{"num_hidden_layers": 9, "norm": "layernorm", "norm_place": "pre", "attn_scale": 0.177, "tie_word_embeddings": true, "init_std_o": 0.0147, "init_std_up": 0.0625, "init_std_down": 0.0147, "optimizer": "adamw", "beta2": 0.98, "weight_decay": 0.016, "decay_shape": "linear", "batch_tokens": 8192, "train_tokens": 112800000}
Each number is 500 + 25 x the weight over the matrix's rms, rounded and kept within 0 to 999. Layers, rows and columns count from 0. Numbers have three digits each.

# layer 2 MLP up, 256x64, rms 0.239, rows 122-228, columns 0-63
516541489485479495473492474501455466468487484503484501486475504465528492478501504537506521488533515521520491510485547456450511479493501517584527519485488512526476492490557524478506481498497486
523519470458457497480504504533486485512488487492477516522484496490512506492488482510485502501462525520518501495531509498490518492499480515527495490497488521505492497518499500502508493506505479
456552537538498437501506526447467509461498486456459544490510483505494494541505513514466459533467485498536538492515500471488503501472484491522530484506503524503496509509523504532511463552459506
547479523529502478530514489503484483522506509520536488504508508509532479501537500519507496513501491531501479472466480485516478504525474505499507544436460516521505453462507497495479511519508507
512491529474493482466508543474475537514499448536487527514489479516482521498543512484482480500499486492462560501479503526494534509478533510497533543442491455513514465485494490513511482500516484
484491510467504502501515498471458494489492493486512537506515515491496502487495536501499442513529476524480540515509554505511523497483480505524524522485478500518488468541501514502502506474484490
510545519489479507520514465483473479531482511527503506502512504447506480515504522506490489570509468514471514470501486494509492494496482519502508541458492523548436470521515501477519513514492471
457482506499510460525502541472503500520485480495475499533476499486529498509496534502481505519492443530501512503490519473471501454507459485558500481530484493488507478501552496524504480495481493
473525517488477476474514498480473518494496481517516541501511540488507426482518474527499523484440513542473542487489502527470510492452497512519522529489520445525519520491501496460527493482500503
491480520512481478498515477525505457483492487488539495479499512433516480489544501477505525463522505507522514487515536520520509457491515552501511474505510483488441504549503514466532518512504509
539491489524461498501503430472514496530456500521503521501532492516534495549515488512522515520463516502496504484533526474506487451517453493501526481507453492539435497483490479433509534520520449
518536524460531507493526511476481468489453497479519501503498502488519516498497527477494505517531471492501510436500523489477514440489537503466518577498455485524517509496498535490512526509464534
488552483467477505485503489491492538510476499493509469485517463499515481513523529501468505463466488556515489459528484529508510497492528513563523533491462495500516509517498517500533449500484478
518502476491466476523473474447498522484500491520535488501529499487506509478534477512482488556460510529430508535511486463505570484504475499490509547480528520506499488469505504477493498567503474
488536477538535499518505458520495429525470531496540499499489510483471509515540529537493503499540487508477519478413479430504522456462517491521499502499489501538505492565504476461500513508492523
514469531459484496451511522492510512522555465485493517478568480535522508498485498539432499449477499513485550515465484532474511501515447472515500506459513539515488505521511513523523435554553458
501572503500486490471514465488509487510530446517467518497438505500511479508548497501479489529498501518478469454502551490536473486510515520492492463460499522516498481500533546523505510529516574
495530479493459497472523500479488502500463498494510510488465484502470466507511516502518467479534514530522510514509504466486498518501501521495539477483524523538508504539486515539508482508512499
469475485505504484497486497501510506523541433487475565497517533501514464473488498545548432523458475506477539517492520478426518488543467481538530493500497517488435523526563478470510465523492448
553553508501522457481500436514517475486467498530495508479497489484520515496491470448472512498418448487500528514453463516497480484566472525496521507493483494538518499503509516487532490533533525
488525469510515479467466506498422511486510504504523530495459479490492490500483495501508448497512516514456506498477476476505544522489509499509535487468523522507505511486537504503507495471478537
480508496507541470482456529513466463501517521478452528515559514502507487488521507508470528493486474496503519467429512550442475470498443493566568490501503480502509523507498535528539497538506449
546514482485534461479512477424457545513474519480506506511489523509524544521490470500504487486536459544503481459463496462490524479448486496528514509506493537505473517547538534506512465561465424
525474496498445482481501484494505470586444474525499516504533494545490510479527491477511463478529478521474580507491533511482515494506481509513545580471505484516454522510492510459512484503520485
494511500509462472510515450468504469540473475523486499510474467504481519468529464498525495525525489540524502518535504483488517494550510500533496511461544479507500458476528471472509500478439496
493488491480476456492496528536517452504459454530492517552508517542523498476536503511521466474451489479497508496455486537469490489545469472554527566477506528531487499472466563517519477511523469
455490478507530506493526503488491468520526485494570474470541491469517459507548478525503482549527530524483522519498492482479527498519508522517476562440489440502502472450489479511496528547516438
493470507450496487478473489484444495541486499503537523499474512535528486497493511500535469511513500512534518498473510515450553506524503506508527536501530471502456495470529516459522500479467517
466494485530486513518518479491483513564505509469509486505495510467480530499471459509526509530489505516461495453511520490480519501520489503509482544482492479571508473490500515488483482467478530
466555510509462487505543478518450469515485507501510507512514528495499477472501488494467482530485480508516528523507481501492516464500478539531527537464490539530449463555530495487517499497470485
497500497498499499500497498500500498499499498499501500498499497498498499498499500501500499497498499500501500499499496502498499499499499500500498498499498494499498497497500498500499499498498499
500501500499502498501500501501499501500499499500501499500501502500500501498501503503503500497499500502501498500501498501501501499503499501501500499501498496499496498502499500502500498499497502
488491507469485498499506507476480499501507473504476517488517484523524497510483495538494510487511497512517505476532555513505478481515507487530548480500479500543481505498501484497489505507504489
491525488529507474533494474484481468511485509464473471490516510530482492504522505543503516495519507510514501491479557471484493489500483529520533479483522515524508509529467478515480511535500532
467495485494466518485530497474496523504531509487506495482515518480490478541493500551512497461480513526523526505492487493490495492523499506507560511490476506552478518493486483515478505528497511
475526480472546506524483508466519513566490513494541471474488455471505482484516509527489497489567488504519513557486530488444511515504509509496491493463474501510465472514512497485501479560488498
495486488505481524559472493470493522515468474462512530467489507505538506509502527480509494508489505513511504503551516515480533492499515501536513475516468490479464458472548496473556478525469456
550485479494504442493528502523487458500499483522478498538442515521553500473500525497500467481454494495547556510455512469480510475512525486524529511512460490501493509486490515488520515512513469
511511489516488451505457496486461464507541533454522515493516534551500495509465472530461494507496530479495512438509489450513531483535513500546488458474484466527511547505506513505488465523520545
502517514446483510512495462497503501499498517521470553519531476449495505537507488537506531492520478519506538516436499488467552450484470450520500531511473517501478495511490528478505522483476492
488479552542510526526501477477456471513508517509464532458507495491528462534555559537525481516515503489510488560485498489486481428449497508474512534503501485501470465518513531508492524542450480
475521487486496513495510473510488458510502501488486526511476504508509517494497512502484491491503488488500517482517518519510515486522502539513519505453477498535493509518501511480512487492482485
517526461500498484500501447474522500505482506533534481523455496444512483498537486496498492538495489571521501538509543432451529489516498485536475487496527486503481448511499553460509492467483520
534496478505495479538484461439476502545461481527539502511532489508479518492482474506510495549488461495470539482482538478518523493509520499503496474463534506520524519509495484490484467519469521
511503497473507495513502504517513510538520467549468506517433512495470459489499526501509489548484479486495531484499515493501521509520475491506505493490502466494478469462530496476585475519503508
500516486473472515502510483495473525525494492509560518499473472460580510488480525528489507491463507484468504490498521532520496490511506483491498511478476522509480503463514515490475475522512544
499526497520474497477483488455495493532546517492511542494553530498531491503511512508512484556474504473475501466520526508486497499523426477477530565488465518515470499455534529493503495511487516
515537563457520496538469510530470484504470442482481480506546466531506520500498525498473513478526450515455513427488523519460551483514464492525519477486450460553516495524487477473529526502499432
519504524493499481503501496487459497499498478494501507514497514522489493506494486501530493507499511498506522498464522495474516518485504495510526528441509459482485512517499519441511490513497479
458485498508472492517527519491483482526514499521527514499514510508537444515519516529466445477482502512493524517482508522503504501509497508525500526441513483502473480535515501503510478541477510
519481518500530508508506491543500485498500506471495516510473496503529494484512483505490495464523495514528516486515516493503508487523519498511492528486472507514466491501480508478499504498488488
446503556509568528558477458539484505549483478484459444474470461480516510490488526515475484493491452491465523487488515501455516456508522515510547465498528514514469510530550478493508501536455489
495502496501504499501499501501500502500499497501502502503503497501501502496500502499505501501498502502504502500502496501500498498499499502502496500501497496501497503502499501501500501500496500
538515501517472504491505487514501473507498523475537503530519516535523500442462495510524499469495487495500496518505496476479529480529496446496504562470510496518516471455482576510527428477447527
529492505514496495555486504466488490537482474498497504552477483519487505531511549508509470555481511521465516472543495491486551483487480469517526504500488521520451461483492458468483513531503529
496517496486490488507514488491465496530488490495477494501532505512493521525481536548490445489473507533506493458510525482527493487472502498497510523486501530549523495473480487506481501481502524
499535553532496466477517521496524549482545470503494575491471516447479456497508461506477514497484476484504525482487485456515558489466493517476488485476548462518515473556549555499556504506489541
535547510512456479459560494498522498484504445483549510487485540442506475466552504519509473541505528529485518491470473506489530493470496526503503507493485523485474484551531509479532503517481468
479517493553480451503506500487509468533471527482474528447538496493460515528556488545504501469546467482505489498461522436486528458471449548496516493505523512498472502531508523506501527538466495
492489481477494479524492487477473528487500474471519489540525508521483511490503498474484517477506519479514497525478496516445500494561486482510554591473467458521508504493481539527510485491530503
473502522496554499518500525497507530557511529462515474471503505447517492546542530524499477497523503539488503532506497515449495493486460515505512500476450543514453466520504501497476500520502491
470524526539450522504517501527534447509479503463487499439529490482475428519496525529520455500496523531519488491499532498521492484523514528524530496483506501544449499451493490459496522522488494
520525551474520470491487499452507452518499457496506548481519519535505511478484478521503507515530549506507534473462525515480526510477457513482503482484499490511432491477530484511504483521510517
470483522463494479493540487489464514495537470517512488508521476479536483476521477528501473482487490522482549513441534527518512508514522498528536536489507470505496505468492515496490478515461523
479525514461478480465463495496480476514514503512488535507471501492483480483485528529454497440526491540500536536500495499498492505513469499504525501484492507570483489508530506513509514494510533
501533467459482492459493496474470479500444510560520513513469489500516490498534525516486499513528493531503537490522552487503542469458470492481514524515482494514513457458514533496528525485483525
432478486538532528515520510484503553553548530474547480514518475456523508539476535540511462462459486527484537513491492473468515450495429478493545513501537496530431483485484508534481464523466500
493513477509501501489485466466491511481509510495494483516510473492581463524492515505513481506444497516509490548516517525504471480555463487538571515479500522505486523488537515498492478517474505
503516523458496484518476497487462500537465507495541542497530503499506485489504486490486453527476494507512520529483507515490535508510509515506515497447499483494454477498511508472495481520496499
563542458467510475497460473454504480545462494536514484512428531518491481477522552468492458518486577521481544463517493535470511497498510515539490488502449493521496493483500516445550509505508509
517517495493517488464513510474503506569449503547506500488528482444476507470528471529504536456510516495518480499471521521476489512496496501509489507475509531504502450515491535456522428511497497
505498498495503501496500498503503498505502500500504505504503496498499505499505502501508501503494501502505499501501497502500502500498499505502501497501496498501499504504499502507501498497503503
486506480478468510513521502465495470461495488485512515512484486485500495489520485519479480512486500512500496512522494476519517490523520521531490548463499508521489485489504508515514533506508497
517486481546509481509507515493501492488503515484526514497477498496531456533538449515501456523503521461517499490476508528492548501506504516481485529453523441480473518479509508493512505548496505
470518497512486494507512490504513434500496499478491506492521514504496489515519508495518520523517478516537489473526528496510501473544513485488497541467494486523467482488503492516497544517453486
490484568510554506515479504470484502493479498499515481488456539531521487485534529493542465519522490494544492516517470462443529486486481527496527526507462496492450487486554504499556492469514459
498501501500499500500496497500497502499499497498501500500499499496498500499500499500503497495495500499503498498500495499497499499499498500500497499500499495500498496498498498501499499500498500
439497533488493481523541479509514472469543438551496531510495489496485444509541529556553512550453463544498536520453511471493513469541457492513500536486484491508484476484515485460516513488479502
555531496479539474541517451414508536494452484545468471492519494490492503492518536500474501457450456525492507513470480494516511496474498504504533561475455513518502520536496487503525469558520468
536493420469479502500494504479451481547470506490494463514486542471539489469540557501527533505513485497468514560500546500469522482493445516491539493495487464499503476505478528460506470527542482
503496502499502497500502505501501498500499503500500500500502502504501498502502503500500505499499501503497502502500509502503505500503503500499499502502499502501502498502504499503501499498501497
497505456526526497509487510481474498561493526457500518524466501489472504463483496482535472535521526500463535473537604451465517492499502471565490479502516505540482468513491517482521487469496486
476507468519529525472490476460401514586528519476509532475531508515508496478517559529486521511529539493493518476510547498443492477461494483533518502503504471513501481529480501520493449509521484
521497462537513492504463495494483517563527529467495504513505518481526449476519521514525426465492503545479507540493514430480531510493411493508545491501494510518480485489473512478517489475495525
521526504460487492450462522504468499502484482517472552464482469503507473492495501531472478465549486509528511513498509451498499500478522505502515526495483563543516481484528518563499523493504528
496487500536484514507486487527485471543479466544530529476501488488543510513455492480507478529507521504477500487547534457499548493504489503541464471499502495507473515484495468452525439548518475
509475490496506456476526493453482511504478467502534521500475503504503443482501541521517482521484529474538530491522503526478495495496532484516516550499499538480482495496519493503519475569441482
534506492479487495527486454524503491521497485498457511525551493505597475466531463484490515460503476518492501491481532535500511496526517485526497484443513478508451468506516504416526511499512525
516519489477498475508508496504466464485457515475435509490537489542506518472501550498473543500537492489462540535480458495488548488485430510488568467494463510518530485510479485517528494539535515
522525461509494491522459493465518462462497538510502528516504475451503523506486522472489498487472502505462540540521460475511520482527497484475504503475505513519453509531514527516554510513495549
502528496475540488512472442463475508491477511454497490475525508491502487455512530525503506493510510522503536501497494508491513507476500525491563501506490476507507503541519496483510553497477501
540486509502479513519484523547485508532510465446518512507503489494533460511468507499502432515489531485484522518521517537410509511495480498535498471495535490493437522495492489469547447523473512
490571581512510467467489519465535518503485474540472529493486507455483542533541515515482508504516464525512494490485480508485522493516439487490505563494446490516494470496500570502564485483498477
538513462482467510501481498429472528515493521498551511499469477480538468470554488533510500500503461499478499539498517457523518486455473483513520517518466540494497500508500480470508442499527487
466471465555500501479465477525458453521503542499496493479482540526516459503546504494524472489576543474514481525461514523463506506481524511553507493485489509510423492520487498500532482513481491
500507517495484503507532484496466495505491515503507517520495512494502476503501494509466486495511480479485510502517524488482530464509486539523501523469499513528490496518505515482513502511487473
512483485488505477547459506502476542532480479516525502514488468531529504468486490521514507517525509546506499464470481493464532484500492511517552492512491534497468451502554481475503522482438493
470544508518512483483458498509475505508528518498508501487459484469533480493509530515479480466525515520476513526465484486483518515481496504508555488462474532506449473544535552520494496488455536
482482476504483504522519459548476465483530494522509535495519503496583470461494530531502450467521555457511525522504519519529510459469468506495507496485509501502463492505505493487492520571537535
488498493528537457476481513474457460485516487503461537511461529505514487458543520520504500494501477466505524488469500465475503503468512506484563553473518518531523474488510529535512520500500534
486512460515497462521485497459494486581507537493494505535514488508450517523536480504451518448511523509503516466421503511489516487524449470545497503483520508522503506543499529512512460565498512
515504495515529504479495513494502493502522500497496472483468532497497502510532490517495510501475502471480524504498533547444477522529516510516501504449504459500488527524462505486524453496496500
494474522461523518498493528492449519533496458482503520519482496512512473512473515524515480485489494514479506490479482500506520495503500499504546469504466497518487501511501489477497506485485501
523511536471533484524459498493492517519438449485467515491493506494554535501460506472508491516478452486477526491565512506472511486544490499541536476496434513525479480473487498463548507530546466
489508531481512494503504489511466515550497500497533486460538528539535516460520470551481435532486516503477503494494484479520493476531499525559509476467510515520502505484532485484493490502523475
532528500538468490475518482473507447529514509523574512520535515501528458534476491512492484538453526531458532490527490520487514503504468474480476509467514487523455517468513494486516503521453534
504492517455491489524507473446466457508476489448516517481531453505490497456482516521494497476529539528536563533488496481516522502480511505530521543481502473498525532507521468480495502502478497
# layer 2 MLP down (transposed), 256x64, rms 0.214, rows 122-228, columns 0-63
452508476495467468547554510525460471533481482489485473479465540493502484513505549516499494476511543465485487523522509507510518449479481518527535557463503494522516517539536474455527508453484529
549439505485529475495482491489501522504483491514506509514486488524509494490504519491497502506498495498508499488504485470509503490481489504471494497488526498514488516463505515538530481504510515
514493510445458519560492508511518489507507518436505498499517517484488477511523495485485501522487492519518429509498488490449471467517539528481530495494516493494506529508509483549510504502502501
523519450530526505535464542512516521503502498495497513512442498517482455526485540495512507483503475478519491560542511508473516474480543498460505472518501474469508530516490485520467477438468489
471544508528564523544496525495489500475500465504451478510479445499499503475490519499493511538492486517500527515512467473474492464468503502475541470491475475486509499562523483515532494505517496
487518514510486497524518479506488530492507486523504477482497497466493517475486525481490495512518523525500491522528502513507499468494485504460512539518474472484525503520505494515512482489501476
478529488473479509505484475499464481505486511560512531498527499508518523475486496458548451436544499515516479507495479499519526505498515487461528527498459474539501501469528545477495526496496503
495503494496540514499458496517484537477519565493505492521444498479463525525482498507534494510540504455498480543504490531498474436520500504488509477474460510506547535459484483548476457552503498
508541506482482506535552483512502503462446464495499496494490517509499485512514483521467472499450545521488489474521478483497526475533517514505511501431501502538518509518524494449545514478513507
499523489524507492511456490466504505436517475487500481537504460473500521485516498466533517523474520507510480474540478540484487462503552516504485536509534492523558504480531507498482454484477464
459477466515461512473546520482517507488481522478497470519515505591536528514505458498504493473509535526518528464464522449486465469511487484511575482476480514455449484517556477507527480514516511
521481537457520537499490493463515471463493563486526487482532450483449544486464556498507528507513511486491506490440531547539429476475497503515492503479536486499514496521506531529507511504481510
510470540524497504506501512500500503498491487481528473506470500500499522479479490475484490496531484513485487492520525516498514521488512505492519481487506486547468525512475497510499525502486481
508476515459512520523484506448479516404482516545482493507555497526472481506507461549514498521484541486514484505483503472488525462518535512470481508485537510520522528521513480474481465511494524
520495467502489515530456475498500510501527506463511587509490500492573533512527522534506464461515498524477519525495509467531439444491496466486531523505480510471513500471515490515490515477507484
475485482510503500465467537496514534539505568545448475495462523616508527511550504493484519471451510489513509512488458466466501505497508515536472440504445483493483497517515520532502451471524473
454499462515516486538462488497553496511478527457491521478462555509472480522489521493508496442501494490515472485519523526469541471505516507498509537495536488471501556478516509491507519494477460
507466490507532506464481519481496535486502519529504484499515505482435480460498516474492513500529529504480508494496522557520499517486514522470502495479495498533483523486494473520497492516494485
531524492503502548484525490529445496499525494516481477478448496502509507483453477521484537500522545506516443508457500482503475490580520475466490496507507487545539476501501535504542546451493463
559475510481510508521551513485475506500446512498530425522530540530533508512505429483474499525506473517510500509507464498543491442519456520473552436518528504467471508521506498480512455474511538
537458533504495521470493480515475531489501518530501505504552483482493509498508469492492515511514485499536497494484468515484482493498520481526486506476503527480460487521504517483509470503518483
489495498484476478504431524552532550516472519496568490511495507512520496455479503504486490555542502531520500566500449444490496490517523487493537478517529503488400484463454495518553518463470515
530554524469477496528550511496488495476564401479513514526507491491522476469524454517475494492500519483486458522521517456469492481529511511485517516480472495536538547485501470559444487462505529
537527518546463499524487506557543458497481496531455510490514483543445529522518521519467519487503496523473499462483502523531455472488467505505517538492489518516515510473485467467527466485494501
459466469485501498489487505487558535498528531478509543487489480542530491537481502524500498525472514459492511523473465476520474471499561489500474507504505503480532480484505487451519499528530505
488483515497493513513464535522502509500470463487504534489512535566496500521509467526522469545471433443532448464491550520518455444529520501482507563468515509510482488520464573506528475483499502
502531459539546505537463521497484450522514524501517515499496472511510474520445537498512488445484551506480456503546514480473489500472506506477526475554554456507507504480481504521527519469499473
481519542514490505524501481502481505485482488488531517488506503493485512520524473465491496500513482492516518529530466512489530507499561484524488465457492497452500520500497523534485496479497494
552507476489470500480539524539522484437527481491493471520504520512526522486495473480486527507505485496513522513515466520489461443469481516478495494515510495493533501506517483518488539505531456
486552492464501478509531461531505448484582450534475493443483518438522501487530494490507450441478456499491467436503493444486530590546490486519539463565487464512498528525504553520494512547493556
501499499500499500500500499498500500500499500499500499499499500499499500500500500499500500500500499499499500499499501499499500500500499500499499500499500502499499499499499500500500499499501501
502500500500499500500501498500500501500500501500501501500499499500499500502500500499500501500502499499501500500500501501499502500501502501500501501499501503501501500501500501500501500500503501
492492500482531516480476485515492510504501485485498520494481504514508476516502500490504491458540501480470507487525514489502484460497486493475509486516519512522480521508491517497514520453492525
509470485460541481473460536538510522493534523521509507523504481510476488482488490478481507501519507500501527499512493554508513483512503485466482490495498508461498489522502509513509489498511457
483447514495529479493489513518492532517495555497466494511465483487434549514510502452496516525524504462521506530530469519505524498513492510483465485496509538479481503471511512490498508496508524
492487491533470503503534509504528466444506506510511542510497471474463479494469544489512468479478571496474510533520521520493532507495523506524509499466493464462527523468508483472506491497517475
534499477499532483469489507501506457489524569514504480502483522489455544479479481521499519533541467493479485507476501521515515482462492510490456547519483494556528535538494433509483455511525490
477535489507496489495479496500453531507541497505476471526524485473495513479501522503489479538534487505450482545505517511436495471496490505476514500534570492500510503501494503537497506476518471
507476477461538479498451531504526482423532549493472517481489532552470520447505525480540521513496513507541566508537514484485512469519466529509448448500521489537501478505516492467442504515503484
499448525536520471513490480536491489508500514510533511524497486527457502468503497489522523499510472450528508502526454515515467490533528502452513455541449515521517480464517450481537468488518527
466465504500542461474547472463544464489469535467598530497492469523528493497460490507503549478450463533498488467470462517534491493527501494492506470483510499463521463547541510450506538539526532
479533498508522498505474504520499531500499504477495506484488512492522482472496513474514508492504539517520500467505509530492468485476487480473492523492516493504508519498500462510492517505503518
487481553502469496517497495497535494520483526420528528492468472521473509524469466486513528521477499477501516522476478535524512487528539488478512483501461513480490512454503493558515516531484513
460530489453553482491517506469515536501527544517507485535502531492462516484501511531478502461504494493512481488525479533497461466500495488448527498463519498512495508472525517480507499495494513
491464515481494495442521502508500528502486518431452499497527448499511552483504491496510507502533568521507495474531471479472523467538498516515508494492469534498537455502487498549469524514522504
510513524535528489491510550538521505470437562489470507513503512515454518497536485463515505488493531493470507508491473510479517514503499490493540496460492526490514500526496469509480481464491461
476518518453491520441502524498520541476517533481516501495553528544477475501501466516486476494523559540506505466489536468540480451510476481497506506490478452538506500519496476508498511464534502
537518448538513537538512510547506523448477451488495461497534527507492455500460486540481455442479509484556548476560520468536497494487466481511494527474429510482515481536523539515518461506536466
488472523522538520498486510507544524470484500493500493510492475480469506513509494525498511504502491493488520520527485536541477495482501485491485468488486531501504517480495470529496474489502486
500522485489501526479511526506477485494523488516494515508500486490513475491549448521514487505497506544471495528537482497483482524517498528499473506490514500464495468468510455503458515511471501
521495507513510496489458524521498497516512513495488510511490466488499514488482471518501530510496519510538499523499470493518489472473505495499495490469490507520514502475506472514512502502503509
485486506513516510454497504561554541491508524482480442517539501500511483483489516509518528465491465498519526468561498476565488466464461516551456502506509428557524489467491513518487484482469490
502500498499498500499501499499502499499500500498500500499500500502499500502501502500499502500501499500499500500498503501501501500501501500499500500499501503500501498499501500500501498500502501
465497495482489485534490539506500531458526518483582468497522475511508510489474518507494511582491496490540515464485486491504493503520489487524532516452466510484481450528531500518487453545463515
493497513527480517475508526506496488415489476490525478484488521515450536479528496525498497493464509494490497520471527476467512536501524510505506498508555524538489482520508468524523480501484491
468490518515496507496502521500454486480523516521498498516480495499467518515481478497504562485513483498479518513507451561475524531472517486493495477478516499468475475552506507484533486497498519
475472465485522509466525493493504538475488520496431482500466457428478553476487529464514521472516512456511544503474529508546495497529512503476508515453489540484527471515531557518530524549484507
511482478508533487522516460488496482489535514474573495512488506506467521518497514527491477480448492477526464505504483517500545500487524517495500545512485496430507502479500486528509491492510492
453518526489567504476476444478501537477538537475546524506499456505435508554472468498523510535535487502515498517506503546526512467503460486448507526510528508539506511495476456465482476492475520
514522525477518504501518527487519497514455509501460453501449502515524475502494450521498458514516482520525481503514549490506465548483506511516536476482519459530519502526502499469509508486496494
497487500522456483500489466495506470484473516499514513517501477504538496519492483524492506485498487490513494518493523484460497503458491498526494507497496502495548485508520461489531515515525532
473510503502466461568474481479509476483506527523447510528539486571477536507526474493490510525453514543507516542474482534513480471510532509490480487506472455479517492493505562492520451451548499
445482527474474506509469524513503526487495536495504506489464495531503477485499488466518505509486511524514476522542509505511457552513526492468499496468498485507546486478467534509480546492531496
539491438497520496496497514522557508463484523500510532513474516507522518527505522471524524504491496485472503491547514522473490463509464502469502490486494525491492506491490471518442480485484478
456482529492502511493514501502515504490520502505539536503479521484502499494468506474495512485519500484501528494506540546499486509478459507451499471536465500504500490506498510477528506498459495
561530505479497528474524503502498472514504521505476491494527491589508519501499500497488528504511549502452465493478516511468470483496518500504510449476525525476504481460496533495493484495472506
556497517435484501548482525538528480492435533524488541501458510494455529493542526498450493517499529503524480491494517465471512475493533489546486492495498477421476500474518528509501528467506519
570472469476525499526479510509541559478530523518490479494530474481522484455488533503485437508496486506469481467536485529473513471503527508477503488500532516518489452546536527560462540459485461
480531497503513474517491503528477525523468492499519558494504487485513480495503499456473507506505521507479522476505534514483520543512522507487466502471491506453527478450533499503515540515487449
480535497515519511500556500570480487453517513515474479495472510496532473558502490529496521435484558444488498476522529445523491503459501503477520470471554455498475525528486512527460561507465481
484477523537541496510509507487508483463522514453495478502467492518500525547468482494475462543536483507487533481486514454518488517494505504517497509532474488523466526485528525494471541461490521
500501500499498500501499501500500501499500500501500499501501502503501499502500504500500500499502502500500501501500503501501502500501502501501501501501500501500502498498501500497501501503499502
514486492514497520499513490465513513539537505498491496484485517466511495493535499515473512494483522546511489548504479474478475510484489485513454526522494517487476487488479507507480476491532508
517492490467498485514512511470535485533483504495508485506509468482488543463476506483515513496478523508494518538517467473489495498512487514478480470487507533447524511483523466524530513528545510
521470476522496472494464520523513519511483510496487499543465508516519495451506522505500514533463498497494505484502518515525474453490509503509491477496461490509502508520529506461493481500524515
512512456500496491437522499539496549517514484471513511486531473528489490489485513505466514477525478493520505442525526512482467488546489501516501471498484526488534515495510498505496536541461516
501499499499497500498499501499500499498499499499500499499498499500499499499500501498500501498500499498500501499500501499500501497501500499498499499498500501499499499499500500499498499499500498
470527530529430454458528424534557520508529515501521495517488525490487513545480541500500483435517502521468469518484542542492417452518478471553497540479502504520488446520562493477505509493505489
462501495491466496466536525488485510509469467515473448540511473466583485476506470509496497485547513526529460485553486519543502505517499515474515505501503459537552514504506460463515453475532496
496480490505464490502520488505538492484491487510508554508546487486506540522468494476478498479451499475521470521462504494481515507503541476519509498506571493488465477519465535505538507485478514
497501501500500500501500499500501500501501502501499501500499500499502500500500499502501499501501499501500499499500496500498500501499499501501502500501501500500500500501499499500502500501500501
497501468507586519458501481534484497505450523515570508455439524475526546463494509468492464487524504487531515526528527492515460484522505518486499519484494498552489503469459483483470503531506501
511514473530482508503504457495526519474458554516506493504444499542510549514493491475498487493517496501498477519486499543500504443456534490492472534546529506492430487517478510520536528470497504
530494511489551467495523530480487471485523514477489504509473546490522524537468515507489536574490523496512534484493477515480498492516517500494439489503500517484491467444465496499464526504494535
504469460505529500459477554458495512520500485501541559499484530499492490458469509455485495484537508486499498495495516543510494514487521502492512466478485484505502513531504489508550486514474514
538479481483501511457497506523517452521497495498518501500482499493517507507460554488484475500503494524493491493485489499513521463444499530532504496493545484502488544487507459474545495517491532
450490466490523494448512490492508487490563489554499517516518498445529494480483510456531511521482500473508501494455503531522504476515521509508459501493508537528517482502493509519449510473523538
515525453532493514462493539503522471508491502507525492499480518493528488486474489517498480525502523472518474539477504530452503477462519495458446526540508471488556497564473467517548541490469485
484486487520532467481473508539534498528505543451555511496509516510490433468440520558504500463498506516500512502514485515499510450497540487483472488488521545402509509497479505536524505505507504
496475521481495503443497543460511529514500558497546468512484476512529480494532526546500521519486477503495472490465436452505471469491529519426514525440533483515493528509522472512536484521492513
519465505495472488483501508526491507501509538542496499502498457504456515483467487501512513491530481479473492479507491533525489490537501500452471516510498562526495479499522476470491492500510549
528502518488475486481534541466512465510503486514523493510538407550499491507475524518483512526495505497521499517475505502537477506454452490505496504485476511499493452517507490498497554495570512
529485497505566527482457498453469448548506549499499513478484499515463512447509504516500512546520533489502549529508453526504471483515502483514472461520521494474480478480561479484491489472496516
524548495547501498521488514542487476521488485487476479517511529525520557498511469489490456520473526484524482511508469496470510490497524510464486474498528448519507469498457493498480508469482532
473496507474489503521510482473519499484435462478496496512553495567536540547494459507485537502449534482451514517511490492506461537487506479492509506454493529488507485514466531495489519513543515
509505496485501489501489476511514504498507498485495497441520499492491518551528512496533517484522479495507461495524502489480496504491488458520514452473475477507508556532482511517484508494526572
563470492527528528507501469450477490473502525491515436492512469509481508515503485515479497484496513447501506511514471523491493488544501505478492463542495524517494511484483499510492503514527520
507498528468527524482522506524468467507526494523484521509504492485476543543506498472489483527482486487504527547456455498497480498476520497493472504478477513453520475507503469505540529512508507
516534510417466489535466498489519522471461511496524479506490501548500472562516470507505529484481541512506510519565498525527436480467501508446477490491502525567483518539468502483476502529480475
489511521509563490525491561513527481485494533494440481500473549547515520487506460529468485507494472488452480539525523462537487445470523497517483461513501471519519498493517491479519519480507476
424511504462516489519506478577528507515530499498505516514469500536492485545552524514518520493473437472429502502521479461450516464486489499436528532515504477516477530516510502488544546489472464
488496484516503493491482514494519531430465520506494487498506475526506525498486491519494516489483541528495526487527479484549488497463475507499491473518495544510505520497519484525475504494513480
493526507469522523484509490510516522465536505524496472494503486518507495493515513528492511482494527498475497516495493471509498459490518502503480507513481512515492487500476499494533479503498491
464493483499510518501476540510529493400519508493486475508506489517476545522450486501487525510436460475517478533542523446506465524513516486448476532487483537586467538565507459479510500519520547
465504511490523494494506520498506524471506506526518509506494485558494509473473533447478511494443541495492507546503484506527516502465455503543507482503504487488500509449479519482471491486524525
497518535505471507468501527530489519492475560454528489510524530482514519492502478506524501499477500522502488496549527576439487480553512517474449474455503459508490515479513444472481516505517472
476531511497491506538516524538519524514524511550518480509506543484498497508525467480496525488507465540472461502494465546494508466519474493454488526491502516507492479491470485483494447497517469